Weights of a small GPT-style language model, trained from scratch on English Wikipedia: vocabulary 2048.
Each number is 128 + 24 x the weight over its row's rms, rounded and kept within 0 to 255. Layers, rows and columns count from 0. Numbers have three digits each. The size before them is the row's rms in percent of the matrix's.

# layer 7 attention query, 128x160, rms 0.128, rows 0-29,64-92, columns 0-159
212:097117163131108164129125138126104118147106153122102094114120128170144114132140135119132105045162117116138136156129082137129116163133134163144133107065129147130100145146132117117121124144189124132095088119124123160098151118159145127172121197126133157138111125113118151120109144139120119161124111165119127109154120145147166146183125116130087170108190143123116154137147119144101139095151143129088122112124122080096130122133134097128111147077130148140116110157148085126104095169147136
144:126101096157148130104162112109129116099112138103135159157129122149146133122149124138106192110143115114114123125143148109112151116147103188156123129128097136104166181145117131151131139146135100159098141156105119107109100102125143105124084133083114164117106109102177153137084114170066139151112121131131092102161132140142165114162110120118192108139099136121125076170092089119091108106135160108112133125100138130112138117129137106117146161087133102141154091139108135126111090134095114
175:151158148112158137113097151151118156130186153157155167149126118077124125133120093123115141154091178106126118094172153100179142145146186116132117114147105117113134140108158125103177111128079125120154171147135111133161138135134126126086098112106121111124156141143081165151145119115144130104130120113128101144080150163122075104134093140109132137104108128128111098104137149144097186140103113155146110152108104149131133126115100169117117123127137160187111121119124112152133153142112157
158:216132172107108127109120136120199157130096083196119121132126111158171144111118109134129118108149096121157116075140154111172123142130126150131151117104111140112104133115131176091111133125147134155125097114145115136104109134131127119130099127138107122138135153097098111149142110102100087133138126102081153113121097135130112151121172124105158154123106084096122130144107090148150102135156145128128134117119091128136111197140124117089118112099113122158125110157126165160099128119152152
143:122137137129141121118140178170152129171061116116134117092158113123114095162136133125106121103136140125148083152147101106119119132136148135127101130131116105137110131104156147129127137127121140118126088088136133126144151130138110127110154112129115110188106150140125109123126124130128213081090139141168120168138101181132125139128100120101186124145077098130174124162136137095129139151180145141133117123134145133102168121154122141109177118106126068141109080148142104088112141130132097
138:133131160129133120139178138147064117108142088091143142149147113129127136081123132079100147132106099111137121112145115113121113121147153132137137129134100153130124079127142108134171140130101102128171112125110170122107125134119082131100113113124150144083126183125129171135133104134151191117109139120152167144131185146143163150129124149130124126120087098133085178130146087114105132139169119123134112114131104159122140103137143143100142134117109162156165138122148135202103137065116117
136:155101140120166095126140160123134177156162194093169129108106137133106162121143124141135142132148135131125149154119138115184118103131132114137134152121121119116152152115087129148086142145091120119109139168149137134105109120165100106135136120097137141122133153123097143153135135155145104152147177117087110115103117143122084158131116123100112129133192142154121139111128142123151149165078174143154135115122167113082159167102145123121123113125096111142121156095193091123093121079150148
160:102123111148088146129171105106172071114066099113119140129128142120077160138145146156179118153134137154152117153155162114134103158091135115120125111123150118122127133110108125101097091156097114121120156100155132125095139119109171137101143087138127110158126125153142119148148128120109127103116153173103140147097095109127139151150152118147132124149105114148165133108082163114132120102122115152178116145176177149164131122085153084126095092136153087155125115146115150117168117137154120
157:087133134108118129077140147113128124178130103113118116154150171124114118137135125095150117111144100125139162089138150154134176105134140110130117103115146152083054151145136144164077153121106101110123133108126150109146101096132147145140138112147127094143117187115124119119136097155113133159123180098063108111136111128095178139125115177132111144132144164140153135140123111124083109136136163148058103083138165149118147144126105115110080128130135098154113140127134119110132140110134132
154:114144117127109201147125155142136135105176107124155117160115148100114137171140138127151135128109115130114137123110100144123089065152101108191113165163105151146164143117130122080124109114094120140128183138136074118176135147135104124126125097153154128120110075185107099119174157127161121124075104138089139148067123162160140129111129113152117122132110147121109134115156148116107107123126131162122124157134121145154114154094125164115133112167114126121110115128131124149154133098130139
083:130111120120155082134095113155136116143125106115169122160118075130154168143119117130121132148137137108091127112090180105100157092135115129112106080171108115147124122120164112127118141112087123114159105076117131100146144093148109132163119143176106144060144123120103162124089114132121156112164128082117099139119133131122095109125107117093143121133097139127092110140088143107125128138108110104112124134121119151158098145126126176133166136095168178125110148160154119186147148121092124
099:087096126120114091143117110117133118123073093111150129136135100167108199122114136131117145130154155157107150132150164064124152112144113113114174104151114089149104133121094119128133135158164121128182088094133137131118118096135116106135098147172131151085111117121140132150138104120086135131134117159108172120101082101144116121150158119111095142113121128108106157125122121085112142115131134136096148102147135138166118149125176065147151165101110138127155128186113107140097113125125114
083:144167072122175136131147165144144188125110155156142134100124143101115089097132129114124159146075116147110112150132114116119112141115156104142081159093129152081129092120129153133125147151139099148100167215168139139116087154120106143132166084123157129169105150154164104154160158124149148125113152121128133126137140105102124138107119109145142113109141142129167145109187136139127169152103141144145127119119148115110158105149129120114114122160135127115120105073162142115137136112111125
091:086117121124103165152192119123119127138101152103081156080094141144129161147118153156170168092121140128148120157151122160143131148107104091101169140122134070146120153136068144128149118135146096124137152115140158173111176100139140088129116163114131135144112135141135158108156099135113153156113126130126143131148087109149126135143142117152124139117145110161156156075159168121151114133133135151172134156117185130109124089105138136140093127130107151134120113179149113095120141116142101
121:129096090142129183137144099103144070105144087109133119136140160147134121116152083108139125146170128128143111131124123167124126120097137139111112144170151104106123151160083159166071094149147116081098088121113142105134095150131117154150106148150128161131123108084156148127096141128081080127153081131105142123151113148127151109119129115101128165123139131117113110145138123089114061104118109104107148120154093069090123162114084142133116146147126128133122124133104161118123112154133128
079:113115122113073098131083092118118055095116101143129122127113152113127162173138109133141098124181104119124129157110132158129154131148111159096163105149105086144124133151139134123155164140155128114128102094078122131115140113093133146142101168122125169094169121123118141115063109122120128160142068179133118089096137128140148093125143127102160164126138126118139107150105108137144091116156059121131131134132123118132111140121105147147156142108128105148152134142093142124111122169159152
072:101151143126123176162142117100112110170111108123161144135173169150128158118147121092143110162138098142137088103141096100120164115089108129143108162156102164113126140118140154117131130130138126130111140102169128140104099169133124140139133129102132140142124141079136139140154086127146151104183122127138125120127179175116135195132120101133091105137128167103094126080120123091132126120128124171070140096162129105118111163119147112120117139118104134156146152153133125159162175103131176
097:139117122144135164145149135126134160142133119121086132098117124167104066121120147123119132106071136140180134114133117100101123114114136122151097128113154143093131139141117113134126116160166129107093147112163157137132104124174168123083140142127145110142082091124169130157117124137144145117103123161138150133154061131133172124121150068133116152138103103104141175131137105127090122068118149186092123096136166110155125101115162088129112103101146150134117157164128132132143106144105146
081:127101171126098165136116098102150080125097116128136124082125181232140171095139142146138088138151105141124112141084134103130150124129113162139131150129130140101123151154117144145141123140168134104135148113132085150129099126110175127116124113122115142124102092109131141101147118150126138138151089175126160171139125117118180142124151102144111137125128158126133114161102102133136080128156116154109160102175123156144142145104135119165120095092133138160123149153111165134124098141116162
091:129136113118134161138167155174136125085167108124120125162144137150131135125150132151123136123121139145073125124116134078151091139087153122128124160101134136097108096111095165114124123126112098140163106183153108126164104161152119112140111086118141140096098138105128106099186161144108109126114109117091156157112144088091101118127113146133110153105140105111119121142102162106168147165138098093126120167155137115103126097143067078139095090181154145109144119119132103121122131120114141
094:102148103121158105143165170148155090118130115124104121138130132115132158147112148154113123111136151115124108132149156107131082129111168141108132115121178078136142130144100136143149111114126114154143119121129141164121176141182145087148104133140157098128148140113102166149130137123060110152122114147102126164127075107125091141150125212134140128126134085139155174120125126128144118200105112096147165167149112125129130133114109145131128136157136098108146119130142118084143135123162074
103:150141113128141131164147104145102111137134121098135090140104117174137125098133126146133139143093128152106145123111130093077132101120128110139117135127124157123131148155117124122143155127138065136108114088153171161155118176105146123127108130124128147146097129155154167132095119137128167139117099158141126129169125120151172110130148136118133115132100118159164178138144103108122096132174120105114162120206138150150128101124130150133112111124170172100169109211078151151117119133090144
081:108127123165093146128163147132104124103164115089128125087117105192094087124117136156141103138137135104129151125093147118163113110120128115129156136151135106119169117074089129108122135153114101083153148124131131123175138107114138089073187120116102127117098108129171136094141117134133153120082155118122127172129108089107141117107130128156156132101134141166136114118144137123112132169139174179158122158101142127122154096123135080122127088170122151110137143114088142118112151102090116
073:134056128141147104141103142149086114119093134139140113097159126124158099121118118132133164113157121144152148142118123111146109124119115117136133104110133111088098154167131153159142137123140138157078064103111128129126116113143129143129115161085092138137125149105160158116116106122113158138145178110179095073139134140137113130122094165090155115126143127135102121174120129091120114153148164111115135114137149091064154094108171123137142136107165082121117161118122109085114091116110096
079:189142107129097117102123144157132173138120171141119093096102077134157106104138108184146152130157125146107128121177125140132086159139108156110159093101154120118157132128131165107127150146164159158128101159154124170122170160104150111113116135091109163182153123155118131141133134133135103109158132107106136087113131092153104089131172119150113131138129146148126111097108172179141134111110140122146139131086120114150145108117106115143146127111137160132120081123119178150110135131109157
072:145124085135149137138156115126091135145163128117130130120169121099148115085125112079104155167174122136135126083136126092123136104133120112138173125138133144144134123144138113154105150161128091100115092131100141105103120091167084149146127135118178144086142171142119114172121124185105108138150082083114110098098136123132143123131115111130132110121135147119101145121136123134100145130111140113088159108122118136121120126144111169129109194104073135142135107126130179163090128066104159
064:116104111139130076133137122140155087143100129146104132173127150160100176116138104099143130121143127101141158128132132098114150155136124141132131142111158147116154105115120148161095158134138154160146125118124090114120093141103104142130137128149119128114108111081171193134105137124089157128125191140095138118132103136128143158106164111163141176132119137119091138132119075112136141104153085107129080125097108144126128133104160093104099139151131072163208149130125123117101108151132107
068:108119101120141135144184102103174136148120129131130141109097112137125134095155178145122100113112151124100107156133111077123178129097111141150128145104110123141159119118138138154126140168120105131111077076151130098082112147089164147145084140120107145127176117084135171148101112145097115123123150137157150133180159097099102137155130105126134120115148100144130140150129135147208158147122133155151124113123134098093104109140148091088124122111140130118130130174146156099092142120121107
068:117101149152155093136113111144153094156114151141119147126089148101133120147156122158162171096104124167171107141136185089153117118081175116153143100111124097150133139136118121122128122132145149102139133117084082150139126144133178121107138119148169113134091121112127180126118126148112123124111144166107139171096091114120130123142140139127110172099163122200133143135153170136135150106119090188149122128147167133123109109127133086119120147117142153171109143131112112142136104156154168
087:158150130115133130149124114141148124123143110149152126149163109101142117173124132132129146125117146179134108103144153089118107121146134140149143143157102113116156150118120104133131132109111101136113121119121127129114068121080119167124062128086137146143121068129124088112144137100118122120091123132135112092079118149117171120129139120102162124139065103132167095140102107088146113127111116121145144122148115112131063160160106165129176124114104084154158085112089161171133082141141133
120:049147148087151103138089122164110141164133166104122153135092130089144088113128131086145114062127129138141135130133128163093131118148165132077140102149142128132089112160164115152153140116127157108153149071155139165109156141155127134107164141149131099158108178142126154121122114106134160126162130093174135090136128126125141126099119121140090147119117122124124170121134152147122124132143135165144129125136134123108143073125098116113072126128149138154115153107147095121150153149150155
119:150145183134146132126106144132118182121159158137127114086144146134125115163128141092107108109123168152160105149097113160148079124127146094157117142097099109150096142152136128113152124121108130111122178138105152127169124137137162114163161159115178096129121106160121127103116144136188129137136083134092099175113117127108133157181111136126134118126153148155142109131127179105099135118120083160137100125142149121134092107120120137143127113120142158122081126124153099144198138167143152
121:166144136132109119128153149140154159155141141132115124083110096165188127102130170112143136123135127131147108086145123102167097076152113111142133110100123125147152132085146170120122124142073143138128120107151141147171149163162107120123143161121142104159134206115145165145134115149143156131126152105083122119134124144124104104093137139150158124147124119139123178149167141128187160194144129106141139140121149149096128140113085140112147116143097150117101108140146140109100154084131118
116:111138101139126106125164091124138152152143180112116155124065141114081142088167136130113091151079173091108131158137134160098142133084132117138135151081128134158109094109107114136113121121087112151120132144115190131120128146116157119131095137138120120141171149132096154165088104143129105090135146151163153101158173107112093107159124110131092119079153140110111140150114138168154138144098102098169104099131149132136146146152119120115113114154133158099107128124121121119102161130104145
120:142141111111110116130107143118154173121136134167081112132150129143129127145111146157136084128106134098137147089104114138088116130150146169077122128123158125146097116149128151145082137109145141146194136151123081169160103135121107123146163145145140101126113122108141140100114131132161116169152146131091097113107130100132160147083126130192110112176117182131142093096095099130138085119083135097134133112144146147140141168149135133085128080168117108111150109161144137135152117122130159
128:110121110084151090159123111119140196124158136183125123093148084139150144134090139127130154127118118137095125126094108101145146138084128072120132110161099095111109151137136134124149144113132123147124132142136124122127138108143109125160100161117124160120104130143131138132122123124143091167120119080119128165144141121153053118124135128107134096147137127110139111099149151144128188141079132151107153123116165110076103124145161118117116146126147198080119156159192135132152135115116140
100:063189090116100121117162162108137114129117129114105133152114123150108120097149148088124089104114144096070075168178109143121157141134140143094112114111134135092136143136137102138160143101113128178174156149129126145148141124099139110130111135110121114109143098133144141109109112122116123133124135116093165109181162111122136156148106126146116118137115106092119112102157085157119137120139150117151088145139092102129123131116131115117108130173162201093140122163136111111172153146110107
108:126102156083106134140079128128152111153121115175133102152117111130123141136136113124152157061130091137145161095144147112141155113128160142153127136116123148081113158170147165105112102130146163147153140120158130149131141113155166138126131129163140084120077126116122137124149115120137134143131129148095148098100111154141140112158144144093093158104139066158165143145144119142102123112141140155131117123144144158188117148126143161177113138084178153175101137178110095138142128157143139
106:121176115152120126103154163159087115140118139105115109166109106122112090129159148114151126085138139133129134129177124117146086163155155123134138131088107142122139183097155127102164118115105095164155157145111131143150128109132174100154130140073109108127160158103137160101129106166102162139118139126143129068133154163137135172176086154112166115136115090133147129153119123139113148117128182155157058146114137113131132104107128109118100134132135130126114111117129087104153140133111103
109:076115132119118184158131117113171125123106147108129179132107135134121134149114138144136149130115111164101101151150130115098162061120094142158097133146111111132171152160108114146120150152124159146120130100137092116107116158171139130104086127149178127117087080192133108122169141105171126102138126124074148143137124146143132084139173105171099134143098144107120103147151152121155111143135117142128154136129078146112089127103120131132149152140093156137129110139112139128131085156134136
040:138132121130151136149089128124096140100180131126107134098102077133181135136121133089100147182113116119114113170036119108126134128146150147110123102116094154149138098108169121148123123134138125110141149113117116149142111140142111090129119108139100120085148154119108119132085159120166143123131084159141094127113143140077171123142103123126125114093127134148097080121127143158130130150120108092145131140101101128089138134138124209120161116134122104114118103101158117163115162133109157
045:131152109132157075162092142172127110139173140152125151103122121140134131121132092092130132173143148095147091157142109114150144155118130154099135121117080081154160122088098141125144104164139130112139162118123147141164093144131100112165116123091109119118131124091127118165127121133109122091110127145150110160137130125134113110145115095130155131073135128120115087112110156139145183170108072116138135159120126113144112166154091117110096172173132115112142128097131157163129182163119154
027:148135160137137135111169170124147131131107129131110096160154141119098160126132157159126105085129130151104158064184152151118125128136108127163128140157154171100117128143118129118118151092111163156111109149112104095157147102109159123090149143120118140165146086115112161128163108142114095166162158103113174158141140133120103146088152111126142170156107102099163140168119095132129132098130116186097107110160141113178113110095109111122165136123137143138134169144125105108138125115138096
046:108153122133117135139171099135154110168093107075096155137138143118106103191132144137170147115127127157167120161194135148125147158132114149096169143148143077091155157138098161124140134125114117117120140098153112124104146124124146137129116128122100112167110120120157155102153123127139156119124174112117134130152082122169132167113150121160159107165135097135175130118126116115150099114141122151125135156139157099167135119130159088120097130164095080128109113151080100102109101124138097
064:079131108144094165150108146121077102063159114137130123117108122143127122117133149105108132126163134125116137128087119113097125108102132128105113099152076146122116128109138129166129134136102111109133150135104124101122071128133117135142129130107128119104121124128154102117132147120169119147158022158105116150110172146139118163182099107141121113135113153108091076167118128116131147112112125129130123139127075106093139154102134150131108147139145143117109133104173122168195114127128157
040:098140141138098139149136102119105105151082143113135134062102118138169126122143131115135126103174127119149117161105094171112112162132104151110150129140114095134136145151157142164145137126133109094121119103128168141092137128138083142156158118125139144116126128132137142118107142135144122114095096158090110144128160111169159127166137130150175118124161128186129147119151158131096085169139165059181152128145120164100177145127140163131106157116135118093115087137141145097106094123145119
070:151119096157150140121087127112115172112159126120148119141118128131093075136141101126103138135130111143094109114103134141117169124116117102148138134104065161117099107141151125110117143128162135134118146148148108090142096129114129137124141138106103147128123127149128077088146087136162143123129118102158141096163140140118162123118110081114106129103088175065097073145105158129119131072118127162115090125096158089121124131132115091111109123108133174165140121098128137163147138133075171
062:154121108128144182120173149150154098116115110146100097152158132144117126103134143163139141137107120144132157171137133112122084122130124154122075130113161106115136142145090138128099122164101131158123118143116135122136122139168173102139106148141148128103146129118139165144100174139079109137158154154102121092125086120095113115115141155139084145177184101090107138169112089078155116130146120099068143132164144145136118101095114074157108112133136097127139134156132125124124104133161141
047:133084133166099188140107084100093111095115132121135122107122153224121112118176130131143138144141105144157124139074101097149142137147136103136124135127077141104122120143161154139092126158148119078131137125121130105134070147102134138128150132103099162134134120115156127110116104122135142124131095157107120119140141137129173133121141086115135139138138149136084127152147154096081127090175148127099096118122175131105162143116139099129103117107134123102138130112109135138087082121129168
059:084139173140047142147152141091107110127104089116106133096117142160130137088129168137142102101125111102151135096123092110117131143118142118126155148144140146107122143121097145131144105121171147091101111097107155140116148134109135092128113132119142144133085125110120161127134142099100114158117080197098158148092092121151147123145149142125154180141129099123153186119146105108114116095149083147096142124156131110162107151109136124118142108119132126098129116166081128121115093157152101
095:128148083097173120150169151164161081121121114139132118149135137085155160160108142128142137142106136119128142140168156089151111117120147158087125123143173109108160121098112130135143091128093145162147119116146135162128130144152115099119136091139137086132137162100129140166146141126085124129136138125126126175116118134111077154121106172150130132128155070162152151127142131115172158196119113084152169162151106139131106101142121146142130137172132090129133123129124111109151155098170104
077:125133111150107155163157105138106098127137117114107094118120116173124116068146142173144165140110100149122151161126110136108132139141145143122132141140120107134130156164117161144136152134127068114120121135133174143141118146133135113118130155124149153106097156160149185118075129147105159140108091162115131109152114104142162093129155131133142145133147121149150161133157103095110098138177108093120146131205158170134140108128135134114123107121148143070137102189085154130097115150103138
082:137131134173063150142153144103077121115152127095128105078150107205148134135134158146148117139142145143138137115077107118182114120160147107136177122134137098137155135078107152115105151136110081085151133128114145119145104106110117112118158134108136158117114114115157119090136134134145131121082127137118090149091106098107146135143131127127183115139133155167119126101143139120101151156147175147149122143104141139103153140113158105120127093147102144086145137118102156118086113086111114
093:124062153143143120130121141164104133128098113129130124121158115144168109109111080151141171115180113140140144129122159121160112137127089128126108114138120090093113147137139158144145132147154128128103067102136144136112087105154124117111124148097082161160139163101145156126113103104125167128137136131174098107151144138122110128108108179084157126128129134149111138163123133088113114152161158134106138097124176110051179105115165117141138132089126095143117148123124111090112108124136101
099:214162131160113087146108148151134172127124163156137086086104078137173109104141098171139150140136137144150137117171116128136090169162120149128165112089160127141145096101148161101146134140170155143118117142148112168143163155117120144141157137103127130171147122144108137155111135133148115094158135119141106081120110096135111080126167114138140126132114139130132111113091155168165146104115097114157158137104142126150140117133099105134166109133124132123117109113101147152091132133116144
083:161131111123153141133181120125101129142144110099147139148151121125134134105115139103116169168156120126111129079125131104150117092136130121157169121164135138150164117112117104131118153150139108104136109139114133103110164115143084115152129143103166145095119159151094106171147132215109143142132107096114132118094114131145126115124118124140141131112144151104089149093144123108103155142123142113096150114093123129132115126130131156103127193113066124147135124106112157162071124044098147
084:119112094121125086112128102113128085138075112144109154172122161152110164097144080106155123136153115122138124108136152111133154142151121155122156105090159152114138118105136146155115150144166120158149121124129072141114111130095112139127118101154096138115100112076154164121106103128106140117122156137108160104151124106143178155110164116168124153115129134112099136103114063128127116100144105102134087144125123124148149141092130108123104157164153099169206145151115149125087102145122122
093:113097104136139135137163081106171123150110138122106165086096129154117127091155171117122105132113151132100110159120116098133177134087113137150132125110101100150158121121141146165129130153125128114102077112136124112070104135080144137120073143108115132115166111088108141143102111128099113109103112147158154119166171115116110140165131088113149112127155111153123124146146123177209146125118127126159140127138148097086103130133124125097139128120117133090130157159129152090078123126136115
081:126114164119168114134102092122131111182116145145110152127101140110140126147167123128148174098127123180168119128118191097155117108108156102180137108098107114141137154153165145139147136142140134109124141120114078146106128172121176132128105139134157105143090120126118163121105113168135141145118113147099135131118104118150127145152140164123122160100155135191128137144176168141116133115114093178159115124164166129112109088102108128123096153103150138182101148138121125134130114155152160
# layer 7 attention key, 64x160, rms 0.11, rows 0-28, columns 0-159
062:134121100139137132144180120146065163084156089153101125117115101090108078152126105101082129130087146088099150089135113163132103131107125127123111117127116109108108141138094118126125134109100115141132103194131146116177099150166135120136099112105123094174142123138150121157129130108111099137118094107103129093126115122129124117138118165070119071122126118104093152111148134131089110133103146122114133090139101132154147138145056148123111137159106129137128162096130129119105168139123110
058:075138144085121092118118118143138099143097115076143114161175122135095134135071135139107124113111123116122130133132100097098115105149125155096194139094100105157118151136135143126139141144117132121095158107148131148093098123100130130094129115123132114140089137101168126117169118088168175147119165121144134135131109135129142111102119050190086175142160128127165141135126115136123137110124141108092129112123146097103129126147155145122108112080143116120091142153125108086126102116159134
059:098152153149135149137132111137124111115123119124129143147089152126118173129088137153114098099076116143143101169133097102116172146126116173138139107166111106120129123151152165125093153114146145063063120091116106152094123156142117142143148086115077119127150109143172099126126127090172146152120122148121163145128103130099163141125149112150145156095193132144179137147098080126104129143123103115128096142143132114125114124123125107122116129088145116102143136127096115110093111152165093
052:149073111139106071095120129111160140128116129134155122128206153140141083114132091096184134157157119111122170121097116126114125096169106122121107100146129141106152126129157110146150107131110151166137146123129153134151125120096135102114112122108148136091129095139085154125135105135130139130155088159133111147129099141149132116116117074143126114131153150142114142104149080143110146150095127100102107126174144198133144133102097168108098109112123131147116103109104171172118122129111081
060:132097139097130079160135100169090099161104128150136121113144139127136165100156101106152136123105102110178122146115073078113139115141053132143124131132146115125103145124158091099131166139124126149129128134138173141124142127124122142163140141119126155118138134092070150120133102099151124159134133085108121157132161122120174118170139100143101132164145175163130153144120101133093112122112145141174108150144103119142131076153123114095131147088090088099144124114155105132106105125120105
063:129156114152131144100097140121140112152097135131123162161150170142130119113080147121175116098127134114143101162174113144126130151125073142150129100150154132141112137158127157122122120132106138125098142072144114120110151115081132135094161119103065122165141148108156122112072121099186167116167127140092104146101119114055183135133145138155120133148090120130163181139138119104145144125113138164143109145154135124127110141116126101106143115132126104121115152144103101113087115118105103
052:160143075088154134143137099129112145189162116130133141129101114103113115134110125136123138119098145176164105083162101129134149131096127139131096127161189134152087137118133142105132094101119117165126076068128116128121138132151141144172120099128151147138157160115104080172115126111082065140110089087114094089119155135152135127136090130097144125116099154100145170124118105174090095134121135122110134137116111106130123120167100148137161113115121138132119112128137155124118126129129141
054:138124134106115124148144136160175163093135137115148133145117123134134091082100131112132097140112110120113147136093071099133132125126133097112094102095112119095114118134147125121130125129118124163129076188131128112124156089114097136088082103120144075145164118100175126120087129161091103142113099119118145169127180142094080125119111149098149083118130146069108101135129135112138136154104160114122138100121073153120140123154074152143114137115171122134115103098109132149113144118131121
047:128167104162123126159170118126134150167116139140127115150110114088129088134125124145134113138110130139110171076141123155155107127117130076117080129139171104097130133134141145133146107095130082118123124126167115146160166135143103104110137121097156112133139154183134119161154125153109098069127094104081141125141122132172079141113124113132162128144103113106096124059132144118112123161130145119137135126122102104140124129123124139106075108183145195124116131131145110155128166102104102
044:133105142120132142141121125136085081134131135140141138116107140141138161118119123137125098104144128107162091129123128174145126153115138186136106144186118141145111136140126132131141160134086200149123116161111142116114087125094162132136127127136152151174114132109131162113077159114139126173143181129140123122108121103096153138159132158105107115134145135177180127155133115140127116098140059099134123132127126117156121137130142076135153111115092090099132120116075163070105097113155144
055:081142139101163068178110119121085119157094125155149142112082144146118134121071113202124138109128119111159133159111075115135131136142129123113125153147121136126137123150118116126126144090126123155098121127126141155116114124135137151143162117127178177141145127113095119110074123095159118160101064142124109120166157114176184158132144136112109151094107143119150130132123100160127134122094113156140091121113126119102142131119104148149155121100101132100162151115116141127117101096150096
057:090161186103154109120119129107137111190132139118099101153087137106143158137071123142129113083135116118136087157119142136109143109139109123128119120125134154115117167150105156099172119111102137149104108056134142129104150113111135141107166159116148181158153121125123137096122152155129155112109136115158128087145098142131139165131137112154111147140135148129122179142141115169153112129124152188129115173111203098130105098138120128140147123115104146156143117163136109095135115107144121
046:114170146085101169116141088132165153119092135116152131102116131110124097110136117102164124133137131155163169125114140123104135112158141134102149104148127123091149131124154131142164111138108099103217102112142134130129150133110134063145152111068095113129111152168139090160151122143089087107169153110134164135141101177141111130143144106165131106156108118130130140136108150112116112148142165105127166113146132072149098153144121144137094133128095148120117113124113117113133111106078130
056:104169172146097123137158155130161117112137144143131140166132148149128128108100140101161093060169134109132100121123103126109113144124129152166119088113120149121159134087136125127123128121142125171082094151155087134111138120118158121077127118135126129107110124128121106131102143122128112112153214152174151145156141114102130149124172111162123136156162166139139153128106106098156146151136117175123126092142161118130111098107116109083122132121136127096161159193137113108104110130100140
044:098094112142174104119126160107152154115139132121119116125157133102110062090118123146088107133164150120115119145146119114166098114107090098131172133132102128138135125117112140148116087135111113126130109159137068129129099127091098122087122104151112069114156146137146140138081126148104119093141144107131142147129150168143115144129109183082150122128138135110134103128124132140117129131127120074142091136122061126100159150128091069126153160155121088115084136154133115094130127096135156
042:138079124117101109127101176113100100138153129167133138153154144143127139123141128167101171093149136130122094136123113117125137132111141118163112143101110138175126128104131135115122131127127155125092153106098096111127080155121124134124131117169164146132137093092089146099150128096174156149088129160141082146132153096073140123094109122096093131123169143161086138115136094150126139114121086129117099122097152183070114142125126126114158119122146114137180158153141155141142157177146143
055:137112142122142153082093145122172182121124120141148128146110117109122098121092116116133151142140129103142124138141164127133124139115115152115131147124109152153111125123132141179087119107110124111103126132147100104144114137122132137122105133129074139120197114148126119139121132136063154112117125066129185129118179135113124102130082124118086109159119121089130136155134153114092137140100151125131128120158100148139123136180070130163113154192086130161072155149180139137143122122108139
062:149116103146122141102180121132184155100136110120106102104109108107105144140126108133130128125109134130110159126160188123103122117093097133105147099152169107083101128167091128167147133161138114143125130127142151126149149087128116122163110143107160095159119133161165140137153167154076109124133138131088130116105130135129095108120140149111140122163124093062121125119113141137129086143149167079140147119170126122176140149101138060152112144131122129124096095106080125103107120135127107
058:137135143105096119111127116131150111151175107147118115138131113123106136117104112168088168082129148080112088114134127095110145128078112132115128146162140118120131140110129136123139115134120185160093152122120123107138143108129140156172124127121189123148167112085113138105121167075096123129095112132107113133125120131091109123117138149091089144125198145173095164100113124147140086140113112092122111116112122141085141141103106113126194131116163112170134138174156127112137144160149114
090:137129084137190168099116131127164156110172130131145127139070129143144119105128104158115142134076141137112102119171182135146122120098116157113140120151143124103120138121128165176132110140120143126123136140151147127131087102123119152147127125103122119124153166142126125116188160135108097118141124117108127138122140140078126143117118136141101140109144130120106125113130157120130121144111146030139106177152132148112145143102085046146095124123136151103090113108096143119152116118154165
076:143131104132133095144191126127142126117146112121071103102092110144101165145140139150118120115148136130057141098147161116095135140107120113106133086166174106095107127145085137109150139137140145165123144145119137133148176089161125109138124130109167102157100122120130135128102171136092074138108115149100101102116113130161108123145152169094121150117139123121133127086116144130142089142125140121138131114139114101111144113084128117136151135131198143128153084124109123088094153130144067
126:158147104169155131146159102133125147100099102153063145125089140156129149127136135119140136128100093135180129139100132156111116158103120137139116087127159121143103112171093087132162147116179100134122105086117149125125134134144125081130152124118136168142133114187123150139121121135134143148108109179134121061137154105149148110124141156143137114158092079120126138127143133102146135125161137136134142120125161132147104120111164173162109117160126198117163120098101148150127144132104089
125:099145156127107095161164159125105093150129151100145132105145146169125079150144131110114111151155144159086161104129090156148123131165139072140118152141103106122151132123121131090108087099134095086195117141133100130118167125129117086123134149146120105151083107095161151102115119180161175109122093144136105149124088141158117143113131104152152144080114128124139146124122152119140147139108137156117106143110135123105111115118127150082107140145174143116141154132088096095094118106135138
143:125069124115158095149141159124131113154134136116111139098179147124108122133098146116109124139169095145164110112139106135148115127135119124133176108129161101126103128146082097142110115168101119119160122115126114137118122145115109106119120108125081101181101136104115177137122135129143139150143139133106112084140132110100130106182101151070201100127090131166124121143109100134149126112118171115132097128168111129142138128147105086107156153122102105119111102072139090069105111135108140
154:139089080131125133136150140142098114152093128151160110135089108101166134100097097100176114117153147120075148118084171126132136130101110121128090105145158178142122138156181142147122113121111132132123139153129103132117144141145148140091070128118153164180118136146108106135082106141129116119167133124141142125129123115184133122150103088118129097127101119131148091084148142108135142109125105160128154126117138150188138120116128072150135118158111140124127117060116148137089139099136142
149:130119093135118114132192096103150148152132132088138117095188106113132103112159104105138138143094109112097152106113186092155137121140092132143149122128149110106131120124127085143130143135149132143155115136143140144139112142129129108114094154125159121093134150152100119173179099142116116133138111135090127101122113149134099106138134110104133125136158150101094110084112140114106140161124138135094117125135133174139129139137110219121069134063167129149123105117164134180114109138142145
155:125152088162143092106138158105151092136141133136130132138207159156123116123125084138134142070115142073149122128110146115118137152130089161130150100180121113106135116112143132124140111146153137142141142090130095127131121133117138177099131083132109139122143136122129120135126074114162150120154107154138127102117075128159186142123164130195093143116135113141144156137150116119102126162096108129127100135150103135095121126102143086105097094128167116116150150121160123140070109142115118
161:126163097149119109158160132134114128161130155115088139117089145158126110087105110139126098140113129143129071124124085104121165145082132128151120123136127135161134118114159124102093095091157105142087122119134082134101123132137167134096168146123126107089178148138122145142111158117129094146088121150106112125132144117133149154129155112099138154098117170101116086147119127098158160150150175115092081131103142109181082112140119126149138123111146140119120106192119149100096115097152150
164:094111135119189145169151126108127081147109131124134118116134131143138157137166099153116147133131126086147099159131143088152143120141141106128163160132121156139099129139075114131121153128114152135134139113116147133130114155129141143133146168131134160150119100099093176099137118127141152134090105153135096108165135117171147132161117151154085175075175114157111117169146149141142127086126128198130134144123147139155159097136140142131124115118123120118136116114176121130174094133175193